Weights of a small transformer language model.
Size: 9 layers, width 768, 12 heads of 64 (6 for keys and values), vocabulary 8192, 114M parameters.
Architecture: no biases in attention or MLP, tied embeddings, a smear gate.
Training: a variant of Muon for these matrices, 521M tokens, 7294 steps.
Each number is 50 + 15 x the weight over its row's rms, rounded and kept within 0 to 99. Layers, rows and columns count from 0. The size before them is the row's rms in percent of the matrix's.

# up: layer 6 MLP up, 3072x768, rms 0.0624, rows 269-321, columns 576-639
# down: layer 6 MLP down (transposed), 3072x768, rms 0.0965, rows 269-320, columns 576-639
up269 096:39 75 47 52 43 66 53 54 38 54 57 23 50 37 48 49 76 29 36 60 50 77 64 33 28 49 25 61 58 49 75 55 52 42 25 30 31 31 33 53 30 37 87 38 36 47 87 56 62 35 66 52 56 56 43 41 49 72 51 62 55 38 40 61
down269 097:34 53 46 49 60 37 37 48 76 17 54 47 37 68 35 28 30 36 46 60 75 72 54 73 46 54 49 59 49 42 40 79 41 53 62 55 19 45 76 64 59 53 56 60 44 56 26 42 43 40 73 40 34 49 41 51 53 41 34 65 46 43 54 45
up270 110:55 55 49 26 65 59 78 52 55 49 69 53 43 61 43 50 50 31 56 50 62 41 55 35 37 57 39 51 50 43 21 63 60 52 46 56 56 69 55 66 29 50 91 69 44 26 38 63 62 39 35 83 41 55 52 50 24 14 45 26 74 75 68 79
down270 127:20 76 43 51 63 48 08 53 45 64 85 14 52 49 48 70 62 29 41 50 61 57 27 71 59 34 56 44 76 48 64 44 55 71 57 60 45 71 20 34 74 22 48 73 69 27 77 56 40 63 39 44 47 48 45 60 52 43 45 73 45 39 24 60
up271 111:04 19 34 33 52 81 58 50 73 41 60 31 66 33 49 38 59 24 41 44 65 64 60 50 43 51 38 56 46 33 31 52 71 45 41 16 48 48 64 63 43 48 40 27 45 34 40 45 21 48 99 40 45 51 66 44 37 48 13 28 40 41 45 43
down271 099:22 27 65 45 31 47 50 59 66 41 45 33 58 41 56 49 53 21 58 28 69 50 61 15 37 54 39 32 49 47 28 31 38 24 52 30 76 55 62 50 21 32 39 32 49 38 56 37 30 48 60 42 20 32 72 53 36 44 34 40 46 56 34 28
up272 107:38 45 65 66 54 12 31 45 54 53 54 61 59 65 56 40 74 65 11 46 64 50 79 40 34 79 71 62 63 51 30 46 57 47 28 42 51 61 51 61 37 50 61 67 67 45 41 48 43 48 55 40 52 50 68 45 37 41 52 50 72 53 29 69
down272 099:46 41 55 52 45 50 36 42 43 47 69 69 44 63 60 50 56 72 24 66 76 48 60 57 39 58 51 58 35 74 59 45 50 65 59 35 14 52 63 41 79 88 88 65 60 59 68 45 45 44 59 61 30 76 44 60 20 54 55 65 30 43 69 59
up273 106:46 34 73 44 64 52 51 32 66 69 46 56 78 37 64 50 62 33 71 21 28 63 50 55 44 90 66 73 87 61 33 48 48 41 21 51 54 34 47 62 22 44 70 66 70 63 68 42 55 56 42 46 70 48 51 43 78 53 24 25 54 61 61 50
down273 108:39 39 36 63 46 64 61 31 72 51 77 78 49 23 42 68 33 19 55 27 45 32 51 62 58 62 44 46 53 56 58 44 56 42 44 59 74 37 62 37 59 55 45 53 38 65 24 48 54 53 62 50 58 22 55 27 91 57 88 23 21 32 43 52
up274 110:53 72 60 54 25 48 72 60 88 22 45 27 31 51 55 40 47 20 38 62 56 50 38 69 74 53 41 34 37 52 40 35 53 57 48 57 65 74 51 41 67 41 48 52 62 24 70 64 48 51 57 54 49 35 32 79 84 57 70 23 56 61 59 57
down274 095:31 86 58 68 49 29 60 80 56 48 50 64 30 38 27 54 61 19 12 34 47 34 50 57 73 59 29 55 42 61 46 50 00 72 50 49 41 62 45 38 54 55 48 68 55 21 45 71 48 84 39 29 51 52 50 50 46 45 71 26 39 53 38 85
up275 099:60 55 66 51 43 30 53 40 33 51 63 28 46 67 56 35 49 69 63 29 65 59 60 51 18 49 61 57 60 43 29 49 61 33 73 53 51 42 65 57 27 51 52 54 10 58 53 41 41 33 37 43 43 42 60 27 55 75 70 36 55 45 51 63
down275 097:61 30 35 82 43 67 38 46 37 38 74 33 43 51 35 56 52 40 60 33 59 28 27 25 44 60 56 29 44 43 42 70 44 69 70 71 57 55 54 82 64 60 34 63 45 46 46 54 56 47 73 50 77 46 50 61 56 70 51 42 60 50 26 75
up276 089:51 32 43 50 45 65 41 55 60 63 49 38 70 44 50 59 74 55 49 44 64 41 60 50 30 32 41 62 54 55 59 58 59 64 51 48 78 29 27 42 58 34 69 22 56 75 55 46 54 57 50 40 39 49 57 70 34 32 45 73 43 53 37 58
down276 085:64 60 52 49 79 37 41 77 55 29 57 41 61 31 51 62 44 64 60 37 49 66 35 60 61 41 51 36 55 50 48 54 44 67 48 52 55 63 42 48 72 45 13 24 57 37 66 61 54 49 43 48 62 31 50 78 47 47 51 21 71 48 58 53
up277 099:48 37 52 40 78 38 36 61 51 52 51 52 39 50 33 64 43 69 54 60 55 51 74 40 52 79 42 60 47 42 40 55 24 63 51 72 45 43 38 53 79 58 40 48 55 42 43 50 53 49 61 58 47 48 13 61 53 60 72 49 36 40 72 53
down277 101:54 55 40 37 44 70 41 35 48 47 52 41 29 73 32 62 44 68 64 44 40 58 40 60 70 67 49 62 68 40 75 48 56 72 45 63 29 22 64 33 75 52 58 55 44 36 69 34 67 47 57 56 27 40 54 66 65 39 76 32 40 10 54 54
up278 082:44 78 21 50 43 67 27 60 57 34 64 60 42 50 57 40 75 67 75 62 69 63 64 50 34 54 39 52 49 14 70 38 59 44 42 40 28 77 57 45 63 49 69 61 48 14 54 40 37 39 58 61 56 20 45 43 38 40 29 22 78 77 50 57
down278 094:49 78 47 63 40 33 23 55 65 28 52 66 83 45 47 48 57 71 48 24 71 41 46 63 32 64 25 61 46 26 68 37 22 67 93 19 22 50 42 49 46 42 75 45 51 35 48 55 22 49 35 68 57 42 69 63 43 61 45 33 53 59 31 71
up279 105:42 25 38 51 21 67 37 53 25 40 49 59 35 47 47 40 63 66 97 77 85 52 65 42 36 51 39 55 52 78 76 47 35 65 67 58 44 38 39 46 36 35 82 56 65 53 44 63 62 71 62 51 55 48 72 65 40 47 40 54 61 11 49 54
down279 110:06 23 28 20 14 54 50 37 32 21 34 54 48 43 64 47 26 66 37 68 74 52 43 45 54 50 53 58 26 44 56 64 32 96 44 51 46 44 38 39 52 36 63 31 61 51 49 26 42 44 39 53 68 52 66 73 42 40 34 22 65 61 46 38
up280 093:48 54 54 47 59 60 28 47 77 67 57 63 36 67 60 34 40 47 48 41 48 52 47 41 50 47 60 34 35 29 55 58 64 50 51 54 44 56 72 13 55 63 48 57 47 27 68 41 67 53 56 46 35 40 63 55 58 45 48 40 49 48 80 39
down280 090:45 41 46 83 60 96 25 26 55 58 51 53 47 58 82 30 19 58 56 40 61 49 78 93 60 47 40 77 72 49 49 58 81 30 48 51 57 48 78 38 45 70 43 24 64 50 41 61 51 30 31 53 47 45 64 38 72 45 71 53 55 44 78 54
up281 092:52 45 62 70 26 37 42 65 66 71 52 43 26 79 37 56 53 69 60 45 38 76 56 57 27 49 37 46 48 57 58 73 23 43 35 57 52 42 51 61 49 44 65 39 57 57 65 50 31 50 53 60 35 39 46 64 34 70 61 40 34 61 42 57
down281 103:66 84 56 70 53 43 48 82 34 67 54 63 46 48 05 44 78 62 56 41 25 53 59 48 36 23 53 50 39 33 37 31 35 33 37 43 47 46 35 68 67 41 33 67 61 40 54 17 44 54 67 61 26 48 65 27 61 58 54 42 57 39 61 57
up282 090:55 54 70 44 71 41 60 59 42 52 54 45 53 52 50 47 39 22 85 46 52 74 42 48 71 51 44 73 45 29 45 51 52 38 62 45 68 37 38 54 58 48 51 47 34 41 17 58 52 68 25 67 60 64 17 64 47 39 41 42 61 43 52 37
down282 094:38 52 59 56 35 74 52 51 44 26 23 51 55 67 72 70 53 34 92 41 50 47 38 17 67 72 39 48 50 67 68 67 34 49 47 36 62 35 22 46 58 51 47 39 27 40 40 54 63 44 25 42 55 41 31 34 39 61 35 38 52 67 60 30
up283 092:55 43 40 61 67 40 62 39 61 34 59 14 60 62 52 34 58 63 60 57 40 77 44 49 58 28 54 60 57 58 34 33 51 33 48 49 42 38 16 40 41 55 53 46 45 53 44 48 25 42 18 48 35 47 42 45 55 06 54 50 39 40 72 55
down283 095:29 42 65 59 57 56 58 40 67 39 45 64 60 54 24 65 44 68 57 46 67 91 53 34 52 41 27 43 50 49 42 37 48 34 41 40 51 28 79 57 40 46 43 48 63 52 67 47 56 53 53 50 69 41 45 63 28 49 49 62 57 45 36 72
up284 055:55 41 53 43 26 37 32 61 36 62 30 58 56 55 76 49 84 43 75 68 21 62 54 65 42 64 53 67 74 59 57 61 42 34 72 26 52 67 54 16 59 42 47 65 58 53 45 21 33 72 34 59 42 70 51 65 44 38 72 22 32 40 54 56
down284 052:21 48 39 75 40 43 48 31 42 52 48 58 62 48 75 71 66 50 00 44 63 45 70 56 56 45 45 74 86 52 47 45 52 29 58 41 60 93 52 44 18 21 43 66 58 18 39 31 61 26 86 43 49 24 28 36 50 35 46 37 30 30 51 82
up285 096:57 62 50 31 53 53 58 47 44 49 54 76 52 61 36 56 47 36 86 50 52 53 43 54 30 55 43 45 72 42 58 50 41 19 50 73 39 53 36 43 55 26 16 51 57 49 59 59 47 64 58 65 68 51 31 44 70 62 45 48 60 47 58 43
down285 094:45 45 53 56 34 22 38 24 41 47 42 52 67 63 52 63 69 44 88 56 33 66 56 57 51 60 32 53 58 67 49 69 51 53 35 45 50 59 53 46 55 27 29 74 34 31 48 57 39 51 44 58 43 52 27 40 62 54 31 21 51 40 64 37
up286 082:61 63 40 50 39 32 39 66 52 45 76 37 35 68 66 36 37 26 45 52 59 20 37 25 31 17 69 30 58 63 75 53 67 39 80 64 50 33 54 61 50 61 48 76 46 58 54 23 41 57 48 30 42 46 52 56 33 51 52 61 75 15 63 77
down286 073:62 67 60 56 45 52 46 53 52 68 64 46 38 58 70 56 44 13 33 58 61 34 32 19 57 50 57 57 41 67 61 69 39 28 46 48 44 60 33 50 59 38 18 52 60 57 61 51 33 36 45 48 55 63 51 88 53 54 64 74 36 15 53 50
up287 107:58 25 19 31 44 29 65 65 31 49 39 34 31 39 41 76 39 17 60 36 62 38 43 83 39 64 79 29 77 60 36 46 65 61 20 55 45 50 49 66 51 48 48 41 51 44 38 69 33 41 75 55 61 77 68 63 40 52 52 20 44 60 45 53
down287 091:23 48 66 70 52 50 56 50 26 54 51 66 57 57 63 45 59 46 58 53 48 66 49 75 45 45 43 49 33 55 28 54 37 47 58 42 56 56 21 49 50 61 64 64 77 46 69 53 34 44 39 69 64 44 47 14 58 60 49 56 29 24 39 64
up288 106:38 58 51 23 50 35 73 74 71 48 48 56 22 66 64 66 34 16 51 14 43 38 73 74 54 75 49 85 57 59 47 49 66 45 59 45 55 44 74 56 54 62 54 46 38 59 41 33 48 75 47 76 60 59 38 52 54 46 38 63 50 63 36 62
down288 109:48 66 45 52 43 54 19 74 56 34 24 56 81 50 45 55 53 54 43 41 41 35 35 54 63 72 51 48 49 45 48 50 44 38 63 47 63 60 52 43 47 36 60 61 51 40 61 42 56 59 55 45 44 34 52 67 73 71 67 50 34 43 24 58
up289 114:79 70 47 52 35 45 38 38 34 50 46 44 66 67 54 54 85 50 28 51 43 71 36 57 45 44 42 55 26 46 50 41 43 43 38 72 66 59 41 56 58 41 59 57 26 29 57 54 54 67 61 61 43 62 63 51 45 61 48 59 53 75 50 57
down289 121:58 38 35 66 29 65 64 53 73 58 66 54 80 40 53 65 66 39 69 71 47 33 43 42 40 44 63 50 55 77 27 53 55 51 54 66 45 54 43 55 59 80 71 46 31 47 66 66 51 42 20 71 49 37 61 21 60 39 60 74 71 58 39 50
up290 083:58 62 69 63 54 39 34 62 65 53 40 46 64 40 58 22 42 47 77 47 47 31 36 57 64 39 39 49 68 54 50 52 64 43 44 74 49 60 37 48 29 53 71 44 38 58 54 06 55 51 74 55 19 37 38 74 71 63 49 56 44 66 65 61
down290 085:73 50 29 65 26 49 56 54 76 45 68 55 44 15 39 68 67 52 29 43 50 51 49 39 48 40 50 39 57 53 47 56 66 20 38 50 21 51 75 26 59 49 59 75 30 45 21 29 56 58 69 40 71 46 52 53 68 65 20 48 32 80 60 37
up291 101:51 42 36 42 39 54 57 60 48 36 26 81 42 49 45 47 51 60 41 42 70 75 42 43 43 40 49 70 50 45 40 45 57 46 53 78 72 56 62 77 53 66 58 49 54 59 29 35 63 83 34 64 52 72 68 57 30 36 47 62 34 48 44 42
down291 097:89 49 40 49 60 48 55 47 47 39 31 55 61 53 48 52 84 47 31 78 64 46 59 25 47 50 44 41 21 54 58 31 35 53 27 76 36 61 71 38 14 39 24 72 50 55 25 38 80 73 41 41 60 53 49 35 53 30 71 52 47 45 30 34
up292 104:55 44 44 40 70 62 41 56 38 50 40 59 42 49 42 27 52 29 39 11 46 36 75 78 70 58 83 54 40 31 43 45 99 31 64 71 36 49 52 42 75 44 44 54 41 65 55 68 48 59 35 64 39 63 43 72 25 32 56 34 65 36 56 48
down292 105:61 26 52 58 16 49 57 54 48 52 45 31 36 36 17 58 43 63 58 45 33 49 48 65 60 70 73 15 47 42 56 56 58 53 62 57 55 25 62 67 48 45 76 52 55 10 66 45 49 79 37 60 53 51 43 41 28 52 53 35 61 54 52 55
up293 092:69 46 58 61 60 40 37 42 57 46 30 76 39 46 45 68 70 42 54 67 30 38 37 43 58 16 36 39 68 45 86 35 46 85 52 55 48 54 48 56 40 55 76 57 62 23 60 58 64 24 78 51 56 62 69 47 41 40 66 44 44 80 40 55
down293 098:73 52 61 43 57 32 55 44 33 49 39 52 59 63 59 99 65 58 53 44 91 26 52 30 67 58 37 53 43 45 55 55 33 45 44 49 55 66 35 71 34 55 76 54 57 36 27 62 49 49 80 72 63 58 59 82 20 34 37 39 61 49 60 58
up294 094:29 39 49 30 68 83 56 67 50 52 49 44 56 44 38 62 50 44 48 55 89 64 60 74 64 43 48 52 66 46 62 56 57 65 46 48 48 44 62 28 71 60 51 55 63 50 47 56 44 56 60 49 55 42 50 41 29 38 34 35 27 74 33 30
down294 094:62 25 63 08 50 45 46 70 52 68 47 50 58 50 06 44 47 56 65 61 37 41 51 45 45 60 48 32 46 72 50 21 36 51 37 39 60 66 52 61 57 55 78 27 51 63 53 66 47 44 39 52 37 52 52 67 35 56 61 43 48 80 57 34
up295 097:60 23 55 51 65 62 53 27 58 45 63 45 32 57 28 19 65 36 68 37 28 36 62 59 46 37 46 68 62 30 54 70 47 70 57 57 58 49 46 54 37 41 57 44 65 64 41 42 37 41 46 58 50 33 39 47 61 16 52 34 44 41 54 50
down295 087:53 49 68 33 29 43 40 57 41 23 56 18 52 62 65 19 33 50 37 55 36 44 44 45 68 67 43 63 59 37 48 44 51 43 33 49 43 37 51 68 64 52 67 29 33 41 86 57 57 50 42 32 41 37 44 52 86 32 85 58 48 46 36 47
up296 108:53 43 66 42 42 70 72 35 70 42 63 22 51 45 44 26 63 51 35 27 52 57 43 43 61 40 33 49 55 48 43 37 52 51 57 77 51 69 80 28 48 58 25 40 37 41 74 39 39 51 69 37 59 23 67 51 66 66 28 38 40 46 67 73
down296 094:79 33 66 44 39 29 53 48 51 76 35 30 56 38 50 60 78 58 58 44 45 81 30 46 37 70 41 51 57 65 24 35 56 53 60 42 50 48 66 52 54 44 24 50 43 52 45 31 61 53 51 61 41 32 45 73 29 57 21 28 55 44 65 72
up297 102:36 38 32 62 75 59 68 44 44 66 43 33 34 57 55 58 39 26 61 55 60 45 50 45 37 30 08 40 45 35 12 52 39 27 66 64 64 62 57 58 92 58 81 58 51 71 50 64 47 17 19 57 51 53 79 31 36 38 71 33 25 45 53 65
down297 104:35 51 78 46 83 42 54 46 35 57 51 30 39 30 70 19 17 56 41 33 53 47 46 28 43 61 50 47 51 46 15 43 46 53 49 54 21 58 43 70 22 54 56 48 76 62 56 61 71 28 15 39 44 56 50 34 50 40 51 79 40 46 64 63
up298 105:41 56 52 44 39 47 45 41 51 52 35 47 47 50 25 68 46 58 52 73 71 78 45 67 36 57 31 52 61 62 52 51 53 35 47 66 74 33 45 44 35 48 87 59 25 30 61 52 52 48 51 48 49 73 54 40 49 44 46 62 59 62 54 66
down298 106:46 20 70 33 17 55 76 60 36 91 21 49 64 42 38 55 40 38 34 26 59 67 66 51 53 49 50 45 44 50 30 47 49 29 50 38 38 57 51 42 47 56 48 64 60 63 55 68 46 39 72 51 49 48 43 70 58 47 26 88 30 27 30 71
up299 094:59 59 46 30 55 35 63 22 49 12 47 67 19 44 62 82 36 66 37 47 72 45 39 65 62 34 51 33 58 69 49 39 25 28 58 46 52 37 32 47 71 04 45 63 51 32 38 47 39 69 60 49 35 54 36 60 36 45 59 58 55 50 24 35
down299 083:54 50 26 36 39 39 53 51 55 12 79 61 47 83 47 39 75 40 56 46 68 50 23 83 07 36 39 41 41 63 55 45 42 46 27 51 25 55 62 59 39 24 47 48 47 32 23 47 81 73 54 50 56 48 38 64 76 45 60 54 31 34 42 44
up300 098:43 76 43 20 65 25 34 49 39 61 49 54 34 41 52 35 49 56 70 36 60 64 46 41 62 58 46 43 23 42 53 52 46 42 35 38 49 32 69 54 35 37 54 71 67 23 82 56 50 26 37 37 45 78 49 32 61 51 32 47 47 27 53 63
down300 098:41 45 46 77 40 46 63 47 67 45 52 37 35 29 38 57 46 46 78 59 29 63 49 52 52 44 09 62 53 28 45 43 28 62 45 49 61 24 47 45 54 65 79 47 48 53 43 36 80 51 74 46 41 50 47 44 47 79 35 27 44 39 44 35
up301 098:50 66 71 71 76 85 14 47 47 61 59 56 41 52 55 77 30 25 37 33 59 70 58 49 57 57 35 49 45 43 41 60 55 51 62 48 30 43 45 40 46 63 65 40 47 40 68 34 57 71 39 86 26 35 51 43 41 62 60 39 64 50 40 38
down301 095:56 66 56 58 29 91 34 30 36 88 68 74 45 81 38 62 53 57 46 49 38 61 41 48 50 60 34 62 56 77 43 48 64 36 51 38 42 39 47 34 43 50 34 68 36 56 30 38 49 70 42 52 58 43 27 64 38 68 38 50 62 57 83 46
up302 098:54 53 52 65 44 74 43 48 36 51 28 65 64 40 57 62 98 11 55 50 14 51 14 27 62 50 54 50 46 38 58 56 48 53 29 08 82 44 54 37 41 24 43 27 42 30 76 57 63 41 73 53 45 50 74 55 55 50 50 57 52 37 62 59
down302 083:59 49 41 68 55 40 40 44 33 69 52 78 65 16 61 55 58 33 73 55 17 68 16 32 67 54 44 41 21 51 53 52 56 56 16 19 58 53 54 41 27 52 42 81 49 51 69 40 53 32 29 46 40 36 84 53 48 26 54 49 44 53 61 50
up303 107:61 32 65 77 14 63 38 52 63 41 63 49 64 60 80 69 43 36 50 53 71 44 43 74 53 39 50 42 22 33 27 79 61 44 65 68 55 42 55 44 36 28 55 31 63 56 56 55 63 48 75 34 30 51 59 29 55 24 60 42 43 50 55 56
down303 112:25 54 63 36 56 70 54 56 56 31 49 40 52 47 48 55 53 35 71 34 42 34 50 58 47 48 46 25 17 71 45 84 71 75 37 54 70 65 74 56 49 45 63 46 62 60 43 49 14 55 60 48 81 59 61 28 69 29 47 47 66 59 49 69
up304 107:61 49 53 58 49 46 46 67 59 12 44 32 36 72 65 65 44 49 58 22 39 44 55 46 55 57 60 45 64 70 47 45 70 33 43 60 43 79 41 55 55 48 49 66 33 45 83 43 68 35 60 55 60 51 38 48 20 42 72 63 51 24 52 99
down304 101:48 42 26 60 26 26 43 56 34 43 27 58 39 64 54 52 67 15 42 49 27 60 23 25 45 50 24 38 28 42 44 69 59 55 41 75 41 57 37 28 42 79 32 62 60 42 23 81 38 60 64 35 70 37 54 09 14 53 57 45 72 23 36 50
up305 094:58 53 41 74 51 23 69 07 29 43 19 44 35 43 49 45 54 63 92 26 56 67 50 53 32 46 62 46 32 54 59 52 39 52 52 54 51 45 44 39 41 13 29 48 56 60 61 60 42 47 15 40 36 41 60 61 24 34 56 31 55 63 56 24
down305 094:54 35 29 49 85 70 47 69 48 20 52 39 69 45 50 48 53 42 61 35 38 59 64 43 31 48 56 55 42 82 40 62 53 35 38 40 76 34 51 28 34 68 51 72 48 47 31 54 67 46 49 21 56 41 45 46 48 60 66 59 43 43 39 54
up306 104:69 22 65 48 35 59 57 39 41 51 49 35 37 63 45 31 45 55 46 48 52 58 68 63 37 39 42 57 19 41 44 55 55 57 63 72 72 66 45 40 37 42 39 21 52 44 65 73 64 54 60 68 28 54 23 56 56 63 63 42 80 62 63 60
down306 092:49 49 65 48 41 46 54 44 39 49 47 40 64 58 38 44 68 47 59 59 66 74 71 56 42 36 61 39 30 44 62 65 33 81 68 42 40 41 42 53 76 33 19 39 32 78 57 72 60 61 46 71 52 44 48 21 46 69 47 59 37 49 66 38
up307 107:59 42 59 26 33 54 32 62 53 36 62 11 50 36 45 45 59 53 38 42 53 59 55 26 65 66 58 49 35 37 36 57 55 71 44 65 70 37 67 60 54 53 83 63 69 29 52 51 27 45 53 58 68 42 58 76 59 66 34 44 57 88 44 40
down307 097:55 68 78 32 25 44 38 53 49 39 46 56 26 51 60 55 58 49 46 26 58 49 26 54 47 57 71 36 38 32 34 55 53 68 35 68 63 40 37 52 53 40 52 36 50 44 42 58 37 26 64 52 62 26 62 48 53 65 46 55 24 64 62 52
up308 084:40 54 62 40 29 52 61 51 23 40 45 62 69 46 65 61 56 64 58 67 78 52 34 62 61 48 68 24 69 46 56 38 64 60 42 36 88 49 68 35 54 30 44 57 24 45 60 45 44 72 36 37 59 44 66 55 66 50 67 16 25 37 38 41
down308 078:23 43 64 57 26 70 44 49 72 63 64 72 30 69 39 46 56 77 45 43 52 45 52 40 70 61 59 52 53 64 18 51 63 64 43 37 69 43 33 20 57 63 59 46 35 62 63 36 50 59 37 59 37 44 63 24 33 65 55 48 20 57 55 52
up309 097:57 54 49 46 33 64 79 79 64 74 75 59 51 29 60 45 62 35 19 65 41 52 56 51 45 61 61 34 49 57 61 48 60 43 52 24 55 47 49 30 66 39 37 89 48 51 75 42 48 46 55 54 48 37 49 43 51 59 34 45 51 60 16 19
down309 096:55 49 49 26 46 40 56 31 52 78 49 54 51 57 22 62 57 54 72 59 38 27 50 39 59 62 38 73 41 58 38 56 51 50 40 38 56 72 39 28 48 59 71 70 31 53 39 47 59 39 57 10 60 68 12 25 79 43 34 34 25 47 45 42
up310 147:61 51 58 46 49 33 60 57 77 51 69 60 40 55 55 57 38 37 56 34 56 41 45 38 27 37 63 79 30 38 49 58 44 25 47 52 53 64 11 29 68 80 44 58 26 51 56 33 18 42 41 23 40 30 36 39 15 41 49 63 53 37 56 16
down310 139:56 72 44 31 64 45 42 75 49 68 64 37 69 49 67 71 72 73 50 30 60 37 62 31 40 70 76 68 49 34 51 71 57 41 51 59 44 73 16 24 57 76 15 63 30 49 38 39 46 55 46 25 51 43 65 66 35 33 13 47 78 54 66 53
up311 110:73 49 56 72 51 70 73 25 81 47 55 36 52 50 67 45 35 55 26 57 53 63 53 29 36 35 66 38 53 67 42 45 30 53 32 55 23 62 72 55 43 53 71 55 38 39 42 56 57 50 36 39 74 50 57 49 47 46 57 43 24 18 52 34
down311 124:51 51 44 38 83 34 56 51 56 45 40 51 61 17 61 46 16 67 27 57 51 45 21 68 73 61 44 42 27 52 42 42 75 74 18 74 76 40 60 49 68 56 80 49 46 54 42 31 59 57 58 40 24 62 43 51 79 39 62 43 53 35 65 34
up312 106:48 47 71 52 63 29 48 45 49 45 37 41 56 55 57 55 39 45 60 67 61 61 60 43 40 58 55 58 69 65 38 33 60 66 44 35 56 79 33 28 45 56 50 46 41 53 61 67 56 39 60 59 73 69 24 35 36 81 67 46 34 31 36 56
down312 099:33 43 47 40 44 64 53 66 44 61 60 25 59 49 36 64 43 68 49 45 42 31 43 64 45 69 44 57 49 46 81 45 74 72 75 51 46 71 13 30 37 31 52 46 65 55 33 42 69 66 49 82 69 37 64 66 41 77 29 65 66 51 50 40
up313 105:40 57 45 62 35 22 37 60 51 46 52 52 45 35 48 58 46 69 73 58 19 49 36 59 63 48 37 72 45 61 32 64 63 51 45 61 61 58 68 45 61 58 69 57 54 42 70 56 68 57 44 58 52 46 48 30 50 41 59 63 36 77 38 56
down313 096:63 54 50 45 49 75 48 54 49 61 53 58 58 20 56 61 55 81 55 43 34 37 45 49 45 62 32 61 46 46 46 61 49 36 48 46 75 45 45 55 63 67 40 70 74 76 70 64 32 38 71 65 54 49 48 53 59 51 26 45 55 63 56 47
up314 102:20 69 19 52 64 23 53 59 62 63 73 42 16 30 47 37 63 27 39 29 33 48 40 64 61 45 57 82 47 40 26 37 52 21 74 67 51 56 47 48 32 51 56 51 50 53 57 52 25 31 53 68 14 50 47 22 41 51 49 33 63 76 62 55
down314 099:41 53 55 43 97 47 36 72 37 42 55 20 58 65 56 34 72 66 47 63 54 60 57 55 72 37 59 61 64 26 35 63 39 41 73 70 50 47 69 26 40 32 44 36 39 80 27 40 54 48 61 80 51 40 32 48 48 53 50 63 46 40 52 00
up315 106:60 56 51 47 49 36 78 66 36 47 57 64 60 52 37 41 55 66 66 57 45 38 33 49 40 24 27 51 91 45 62 29 34 53 05 55 56 36 45 61 60 33 53 58 67 29 41 33 60 32 29 45 38 52 39 62 35 46 32 45 63 42 41 38
down315 113:29 55 46 72 56 30 39 42 37 44 49 54 56 58 34 45 71 06 40 55 58 33 51 35 66 46 75 35 56 47 64 14 28 56 21 64 59 60 31 48 42 59 40 59 45 34 60 71 34 48 32 60 58 52 33 35 66 51 49 40 33 42 72 75
up316 089:54 57 48 49 48 24 25 55 71 25 38 50 31 42 59 25 66 58 48 43 74 43 31 42 49 45 81 40 53 45 31 52 38 02 59 59 64 61 39 66 45 33 47 54 64 50 88 30 54 60 37 27 36 25 44 62 43 53 54 20 66 77 46 35
down316 089:64 59 39 85 57 67 21 49 48 53 51 62 66 59 63 44 68 39 37 48 31 36 40 46 38 29 74 44 51 54 50 59 36 46 19 58 59 99 47 59 62 54 47 31 79 66 80 41 36 48 52 40 39 51 79 76 36 56 84 47 49 55 46 52
up317 106:70 36 81 46 50 52 63 26 25 52 25 80 79 55 48 44 59 42 66 44 68 57 56 62 32 46 36 41 70 77 46 51 44 89 53 29 54 48 42 35 55 69 76 37 48 40 43 39 52 48 65 42 25 45 65 43 53 40 49 51 52 56 53 62
down317 117:35 11 55 56 53 32 40 20 40 37 48 61 43 38 62 50 62 45 51 54 48 28 31 41 57 58 62 41 77 54 39 39 51 49 49 49 18 44 63 48 34 61 53 55 54 59 45 45 59 17 74 77 70 26 60 26 51 51 48 19 36 44 67 45
up318 102:30 41 60 29 58 40 60 50 60 54 58 43 67 60 58 20 18 52 29 55 56 41 51 70 51 55 72 64 67 42 65 63 66 63 49 62 32 51 61 41 57 41 38 46 42 50 57 24 48 49 59 68 45 71 76 33 52 72 79 37 45 22 57 72
down318 087:42 56 46 17 87 11 48 53 37 56 66 41 63 55 55 64 59 39 43 52 57 45 71 48 48 82 42 48 66 23 92 36 54 53 41 39 56 15 41 34 56 26 24 71 48 39 60 37 34 67 63 44 32 61 54 61 37 38 60 57 66 36 60 72
up319 097:46 38 38 41 18 55 46 55 42 40 64 40 39 41 42 33 65 56 64 56 32 32 24 55 62 54 65 67 58 31 49 33 51 45 74 68 37 61 25 72 59 67 76 72 41 39 80 33 92 44 27 50 54 61 71 66 53 54 70 52 41 55 51 37
down319 104:63 46 66 12 54 53 48 55 50 50 37 60 55 62 55 34 50 82 42 70 79 64 45 43 54 33 54 54 61 79 62 57 24 64 48 43 55 79 32 83 29 51 34 39 35 55 06 36 49 27 61 50 71 79 42 43 18 27 60 48 26 44 45 45
up320 088:54 64 39 64 59 41 44 71 56 53 62 44 42 61 43 55 75 54 51 59 60 65 34 32 66 65 40 41 22 53 38 47 62 66 47 51 50 34 67 44 29 48 47 42 59 44 65 46 87 66 54 20 20 46 54 61 40 41 33 64 41 76 40 07
down320 091:81 45 44 64 57 32 47 61 40 42 70 61 33 23 48 66 48 53 43 34 60 56 52 73 43 35 53 62 65 63 52 67 61 67 62 37 53 40 54 71 58 51 61 44 44 54 25 17 71 53 39 54 44 66 51 79 51 49 60 51 32 42 38 37
up321 107:60 49 49 46 49 66 16 65 33 86 66 14 37 53 39 47 57 64 57 54 63 44 09 46 57 69 53 47 60 29 39 53 37 48 45 37 43 32 70 76 36 45 60 71 57 35 62 68 55 72 46 67 59 64 55 41 72 44 29 41 55 41 53 36